config.yaml
n_layer: 14
n_kv_head: 1
lr_head: 0.0141
train_tokens: 121400000
steps: 3705
Each number is 128 + 32 x the weight over its row's rms, rounded and kept within 0 to 255. Layers, rows and columns count from 0. Numbers have three digits each. The size before them is the row's rms in percent of the matrix's.

# layer 8 MLP down (transposed), 256x64, rms 0.143, rows 134-183, columns 0-63
110:153104113129091154169158116116112154102125131108111165159172125105128122150103128112150170107115128073177038184128108078103155133164111090062154121065110072067163177118098120096137168125111129
089:139160071080146130124135096149080167098115103058060182104140064106166146097106088108127129113137148094176127144131139154117177080108107121145108092113133111128065116152092195156117097179140120
073:153161074146135184167099163201164118131121122188117109107077151131143157142099116131118101102112080165125152147115195194075141139058120122167092114153161141122125117163200128141099115148115148
103:166093117096131117091172136130120120127164155151148106121127146128140118096120135045155106109122130149116084083115106087121082096119189136064146146145111124176096152131128129184075177126030070
098:113115077116154134126104118119055142115167120134120119107088091075203100058122126130158086142092099112152179116172121081118166111168091128128193139133103120164121058121081152080124137170121121
089:131112138165088103104088122082144088131112103096110123117090146099157166129175154094107138159162107052075161104135153134098121095179133108086182136111160196093077131109070137088151094179156118
117:127157183089141113153153187090136188197069139150114144114107136196122114141161059183125131133124176113122104093104095092144121178104149164141136178174089118107111109171119164168116120147142106
104:073105109090167145091160128132120146112193131070075119131112140099153188128136177144158160163103106093166163144141081122157179139120064131070160085186130122118137125154107131079140105109122188
073:155123097156083118127067099162197086107066164110133100114135117130132119135118177115082142127135109139112059165130186192088116133121143160143063113152154148081122141141153162164094087157079156
140:092085110104110130104159150124127131150154139115156101107102172128093116190117173157120178171179089188095137053118144140135108112115161137107138134185190086140191191172144090112125092120151121
106:156113083135116108146064183114141163142143094124152114167190156161183135150094107163166119118155118097115087098179078151127103158186161085134128153157069166085150105066143165158104135111100131
118:176133143081164165085139172114114098130100174169165151173158119083102152147174153112122075118157118161152130160100072120127108144182133120210151128111144077158124181122074166176127164138132110
119:153068138171125089145171138138145134153141159170119156216112154144032106102179169085170123112111096131099117136130097117102076123168176105154096120141139116131132125113127169066101147087106155
112:133218117144134131146106138152082136081115167135144098097134072118121149152188131182104110143096104114134138093155100131141057145168138161137112082187177083148149094123121145193162121110149070
088:124147175074162151113099112150121160154150196139128151190183136153140121109090118160181165040099150061080114102103148094133154136106084124088127087129107149075162109136111121144145161166140118
081:137149146174143114139123135109139150109122140167179129119154169120142161075130176121139129153096095135125128144108128189141091105118142089148198187176125148126099087146220161166080118180075183
092:140126126134109117121186115141192134128130171107133183158100138164127123168160144110131164133091120117078130115090101162182076145159183129209129159116166164102134110169100120098111157053183086
094:125104216124135170123125147094116129158068114168110107195136135199171095068113086155144143160149144172128140095100092143136088145130121116143143121110156204166171104133078154147175142149115141
097:148176166143104150167178170083109129156142181135100130148135148132100068099097109192131118132130171101139143172170088162080117175113134099145170169182143102131111125135122075051097121103173135
123:129082131172071156062150105154142121154167148113137156151124167151103112134157096101106119126133125125083160096136177169136116111158166102072202149082187184123101137113168066130092122127136071
101:082103091164146068186108141097091135192137098091081107169142104147092145155155102107130114157169092108120140123118041124154157135129163128100139147146100096168135103150159112147161133033157130
108:093146140132122101158096166112170122156108087167159134077137150158146142103107105096114179141100136062118160172100126061120110127187075100202119173123096131160071109184117167135147107142124171
072:137138110165101136121133128205127148129129111115146138159042117131105090128116125103178131092140137161112138148118177151070122092090097174089115128108153173091134088182198118163127102219138153
076:100149108147148168137127141139142107140090111140140110147084143126081131125148131155091168104105048079149092116152203131130104142130093163179053047097131103135094128166195137153130089158159154
091:095116112135060140123168106153165042158129149140129115095158175140151156108112109090125097178104164107079157117125100172133093093161140130119095188113135169110197084119112169116133125116187077
087:124178127096167127120100084137144111082094133105141119082159112165125128105097122179084116068097123085127134142096155157113121094120174088189077088090164077104091085128143125067157081162079139
110:115143053092224132140178182149108176141173171115130110147127107099196148059120159139119146136133114157147122156159094120106168127141141119073077105106130099081134122175115088155127150130154142
098:127133121176138154105102166131129136115174126171063091113140095134100108135082182164121105132167156131158167154155119109210162169079089170238158128100159116126104128106117136152093136121145141
081:127147119098111147162073124188130113150105169154121145155069134115129096118080165155097155071148128083146130114119189155085081093106107127146130051138129139092111126089189146114124087140048162
091:118135123136072149182088139110129186114107080123145145194119107166110145117150100119156140103153174162165130160206107129178147160167129136205144174121165114141121078110166176106114125102163078
105:106142179114055093129116139086154213156109172152109140117138105170130078118169087125114195139168156091087083102069115122100087146104113130115110119184118128102163141147157092157091103094145116
114:127118123106173107117114104138070180098171165113096158121131101119123144164058129097097144163087153130142127111150141125168155093081160178070212143135174140095097110136120065087167165167132118
083:200117140208145176146118123174100130134099141161103129102111138123110144158148104116153122137084142066178140115114216165117082102144128111141165075107109064091102154112110126122084098160087155
113:088146148150141102185041172129131080125126082113190103125163118173150100144125146173114121167158150105160185153109139121103120105140113128111127173083099158078105147098156077115122182125181178
087:099148128069098110056098121104067068136139126087100108124097087130132162099114119124151149159133093095151131049115126068128148113160081084082151091142115200156133146148119169125131129167162166
089:126171118096116109059104112126114135087134124149124085146086115074169132078132159180158121153148140101118183098168131125149116105128056061174142096110120179121186132101074127102107083152158170
096:075160143115126126108133146118116133126130122138199124193096112170137126173087159124090123092179102163126052162119114044195109140134090134111094093173101163199144151122104143149108109115143141
093:140122058138081140158121110144142068124084085121133166133097180147132082160100142085118107145092078104054050123088124112112108152152105173110123150073117119111118117145127113126082112099181072
114:096200130151144061133106094078088059147164153106153178153169138124162094167120092092134126065098110172156094132096122114151155130146095148086149065066118137104135117098129143168119116141157111
080:066111100176071133113102114158191120102126103115140122159075123114169102149121131107112076081183093169107125176133172161075111091109110159110136124164176099121123188133164161182155170141120149
071:139072143142087069117144142093098135156134085073090155152186132130149130125105084113145077147090114114106127130147065084136103184170122145070154115158158088162129116106069122116128153071190101
089:196154115173117123116102161142073068171161162158112090123108142115192105094163142141109125143111186114154156136138108155152087106178024136093142130120116178123155119118129121067090100123135136
087:082154143129087135098089122119102119140130152178108122198131123194152137150114101123160085160149155124161091046125162097096118129158102087028183137114148169125099099164122100163114116128126096
102:186099098110060130119133133096152065138085114137091166110123138132070121174188139147161112121100058094092103143098124150187135143120146188143130158116160133111150135174111210148147096096133134
087:138110077070089102074137140107122093120120127093103113148154108109158097090119121141060138129145148078092091108137069125128108141115054061105114157104133197099153095181088131137092114156178102
116:205053162114161063113087105101161165119167108073165164145151127150084110126107104081097151132116115114126115151092171121149213083095136134148085178127125126096113155157134138147130118116116086
114:116124142157112137164089120091125139190086088111185139141163108091095110085093128095127109095133108150106168130084127077108150123145155059105179174095131094133159067098163101101136128153058075
095:122139164100158133155096086161140104131159142117140115131143112175144160121114064178096205097122130128136184152075127148169212122124126124125169110150184152151109119085075116127138075185152173
123:084083118137131165120141172147148139179151176193127154136132072148072106092174143103100153190129099123104054160128101135168114108120131126148128145097155126057147097069165094090107116120172114
090:110151117202144134103135120131138157130126134141100091142169103098126166131077125117093082090115140117109059064138112175086153059061090199134128129117114133120109126160118129156136126190055119
# layer 8 MLP up, 256x64, rms 0.147, rows 135-184, columns 0-63
104:142140113144160156105146093152170118182163167114141110098151127082122169106121098113122150089133171102113135129109151157209179159072141110171096076079141044100185080109092142128093132125123141
090:131110137121128043122130160108126114148179113106143116159166073191110103119122112185085153080107191186112138161168061152141122086109145121112115180093123083119164129159064142109141125147096125
111:147156094102141081129104148139126145085132117101132120156137100112083153135129072165145205088166104104143157116149145138042101103076159140136143196138151112143148113129128166024084153138129148
091:100104197116082128155090149157121149098107134102100132105109148097118125142100103109227162123133131129179108163169144166166129100157160146150102159136077125066121169221153124128144135158138082
094:135080191149153137128207101131185131144135110159114147138122103069117126095125165132180170119072182088178115161154121161151102102091161144131158101085104126131207145128112112149106141133065109
125:102118074103098111141071209120155162102109095078147081105154104148137117103143118139163148188122105120084140122130124163165147164104098156166145188169109108112081131153135129148197149061084132
121:139137142141156135091135132034090170104143131103131194103173133095111073103166149100092105146139076087131146086111108121129127182149135105122182109084124109130167127158103143147179150093191067
085:131182158085202107118127148112229149086200091139088087149147093131128137116125100128108109140122121113149108131101120130179100129148162148162135159193146058173149122123169090150142136165141117
138:065085130077115122116178142148196151189160159163195109103121151111089167143096124130056147133143113121087176088084153112106137138122130132128099137125163131185145121107114161056107091111153105
119:097124123176153059059127096115201107091105097115093102116116129169132165129149158147143111082103079124133135112113188180091137128194161123155115109082169144111127103078087138160097086145163129
121:109103102200171108095119139072101172094119130144170107117123144081123129143190131142183138144110119161150109134151123104130085137186116126087106057159055091142176100141136104092184109109088103
107:177089173084110138109176105146168127155128176140176144101163172133115173166128161169136167093205144115053117074115140081173132153136155124122107120114183111113107127095163170143159107125119089
109:146099140109117189128093163060150171194133113085101208140143170138123095102068138079156131136138131166147104150075125146111186161114158120093163168113116107176178132086132109094099114120119123
094:190145126170148073128151147133097103095149118131196116097163141134114131100137153154122075176134137112140102137199142108072119119138196060162151155143180117148132111069162054142123136148131154
079:139080069122132162150109138175158090126209112089082245126135098141141139138160111100147130136100167159162128127150141102132100160125101179110089144145083126096155135118095122108172125074165133
105:166113084141092157179155171095136119163071113091096159112129145112134159125116144127153128135153153123115092133065109119081149115147113166072125058158080103065143155123173072136144048138103103
090:140135099136094167109092096120158085158087130142134128112100130166080116211081135132068135130167151171098120119091116118129120176097154194160105139126199083066123162157117141177089128121166145
102:150158133153118158167114124148190136069105137125060109100197174106056117131121102152175125110147162096096122144162107157122201091071149119113123100114085126122124119165096190121097141160129088
111:074096163155178099126126130123171107153114172067153110082185138115125151052117117135159128110120163140155179151153155113110190115171110092140094107131135110123097127120124067067196118155163162
100:071131169159214155186134115136102147175163138166175064060086143147134150146111110165116141118115090143137181131182149133099107085160106165191114123161130094158127100144119141095144123096109118
104:180129167074136192110170149136121112108157153128120116160145118156069129101088090089105138071110117186093061146137121154131089135094152090111126057113110155149176094081127089097123158120178112
079:144119171131185162179116149112075164129135080066167141133061114113092137143101133145181121065154122167113163107112078078145131101123118130105147152049103094074108098148139150138143154087160134
087:101108139206129162099150089128122119153114115174090119144185112142154180144166108124143143167135121140117093047081130151141106125077158184133175108103193114134091159188105133082130079100132106
100:119141148088115164126115127117196151157141084182119132047121127181134144103103192118140164119173123168116126151120075131132076106143144133169096118133138081160134062139167160058167122172131093
083:123047145137120116168137098129117146169158016151162116103080150069126116116112128129123142153157126182086158103130166116068116138155114114074188146116146113168105174132138119144132095120164086
116:152118188182097065142142127085152094140108111118133150158134162111120153121139080103203159117155126084110112096056141124104118197159075135118140137112134108139132107129213154127148055129109100
110:159112147181110132184174066141177150122079103136126119093131066129156118144124143138119109162120166142102201140139111159092149163154111096136139147153211159122107086054121104070117106113090116
084:141109118082128102190103113121107099151138137137145182087106161086074160051078129094123152134145119125083137141095144119114143161101135156117102124081067167093105085102094107210154150085137170
088:140099160154162080143119109141066146112169100148143117101137094052159138119154117118127163077147122177143167141128164079213120142124157156150188156183070140156123126099082077091134141136147123
096:116120159086093142159119142111168151154162082155113096115152107057109179155160108169204120123149064134067106100150172091137126146092149121111094169098148140159137083157110187124176146087108135
115:187157085151177122139114155132098120116158129096129100165102104106103187145185127122113177152101182118156106173122123133164097152096166175131114105150068124110135120145205117124227109138148103
097:117083114163081049117102114139138127141195064168098157135128116145141183143165124088111146178120123166071093116138062105132099144103179163134160111179124159140138175162146091100172119123112126
110:064078093101142134111088127086157183127118126186182184116131148109116129116091151106154133108148130137128148098133135153047124136131164092198151123115101137155104095078154137162159135185090060
088:163117178131153100143137124070134104149152133129164107102089157117154167130121117140140139103082143138126108110117110117124120237097113196088060140121194078055135131120180131168110131123095156
087:132049128109098140140111075106174143146111136140167119141130127102095082115099191119161139128081143155199075124089087152188181081096146145090154166122103147121068122119139174139143135078139111
109:204112137133099096201089118146151146088141138103126084076157141118124129158167145156148136132119141114145058129156135169076154089102186149126053184120102144116162101181139103157161172118131146
088:121112155081192124164134167119056136112124101088084085104162174121122156163161136130169150150108105094134150149099127118114199147124113232174095142136156125114101081107133092150164165115127154
119:150125112127174102173178096130186116118131175094187103099181126106144111079146091143185140134127129113152142083143167132057113076059160097096128144090147134126142173074138115149166113156111088
091:107164138131138177154135119107117085082222116180099148117174121118117161073127099115120152178096152131124079078113132136144121153156129139177106146080109160141118096129109109107125015099111138
072:201122142142185178193082124124171109149105149097165058129148151100121158143138113149163130127068141127102124139136124112111020106145119126120083066088115087114125151145146141122115093162109149
094:156097107138162178149103123128143158175096162124090129081107085114063164138171104134145163147088203140166128114116143167145119123149127128115052173151091068178078162121099165113097159139096139
084:074091100142179137116159103106188150152066112122116151169117146122147186070077164114123124146136101130077158173150102095174167169093103081111082153112166157127137120099122132076146174086109110
097:200116069081170149173151095076132128132147123109118158071096078144093149137128076159143167135152138160056158120125156132105170109151155145123100109150078149105154093148189107122085110103079137
088:137072174128196157135085109208152124137079154131159116111133111075085092095126103160089183136137106152141118103113125181138100108107137121172120105140118155032118154127131098094071130156117100
088:077171066142074138139171102152147140119139121179073153092157137104112129131105175132167128099169164143112104106138105149158076218136172111103144085164137071147152133129174117087098121086159120
109:145083165156141171132139058124158112171150162089054151067161146185156132088120072093146187128106164085145154167139151179161130111112129161161105111147089138130140090121101172105092113122129102
093:131115090133121108193050130129111091104122109070160110129155110101121122143093123109120172106119154103163068158062119158132119120153156180203175130160155116144125169168106105176099183134111085
116:162177127146173102133117099114119186122161079093078155130117191165103145113061113140141080089144127136109146117139145161121106160180119124114115133142146100185119188202113141076099146077087092
084:153110116101152132176187113162116096134126028110132137085105147133135078072145202122164154156118157127136166194091124131135133130155140098135098117139132102137138107167158143084081085071159171
095:154081075108131154124072107119143132122110149040166127129146180153098188099182159130126115112116117113100125101125096135133173148144187078063146110169146126072163144106125068126158078129134155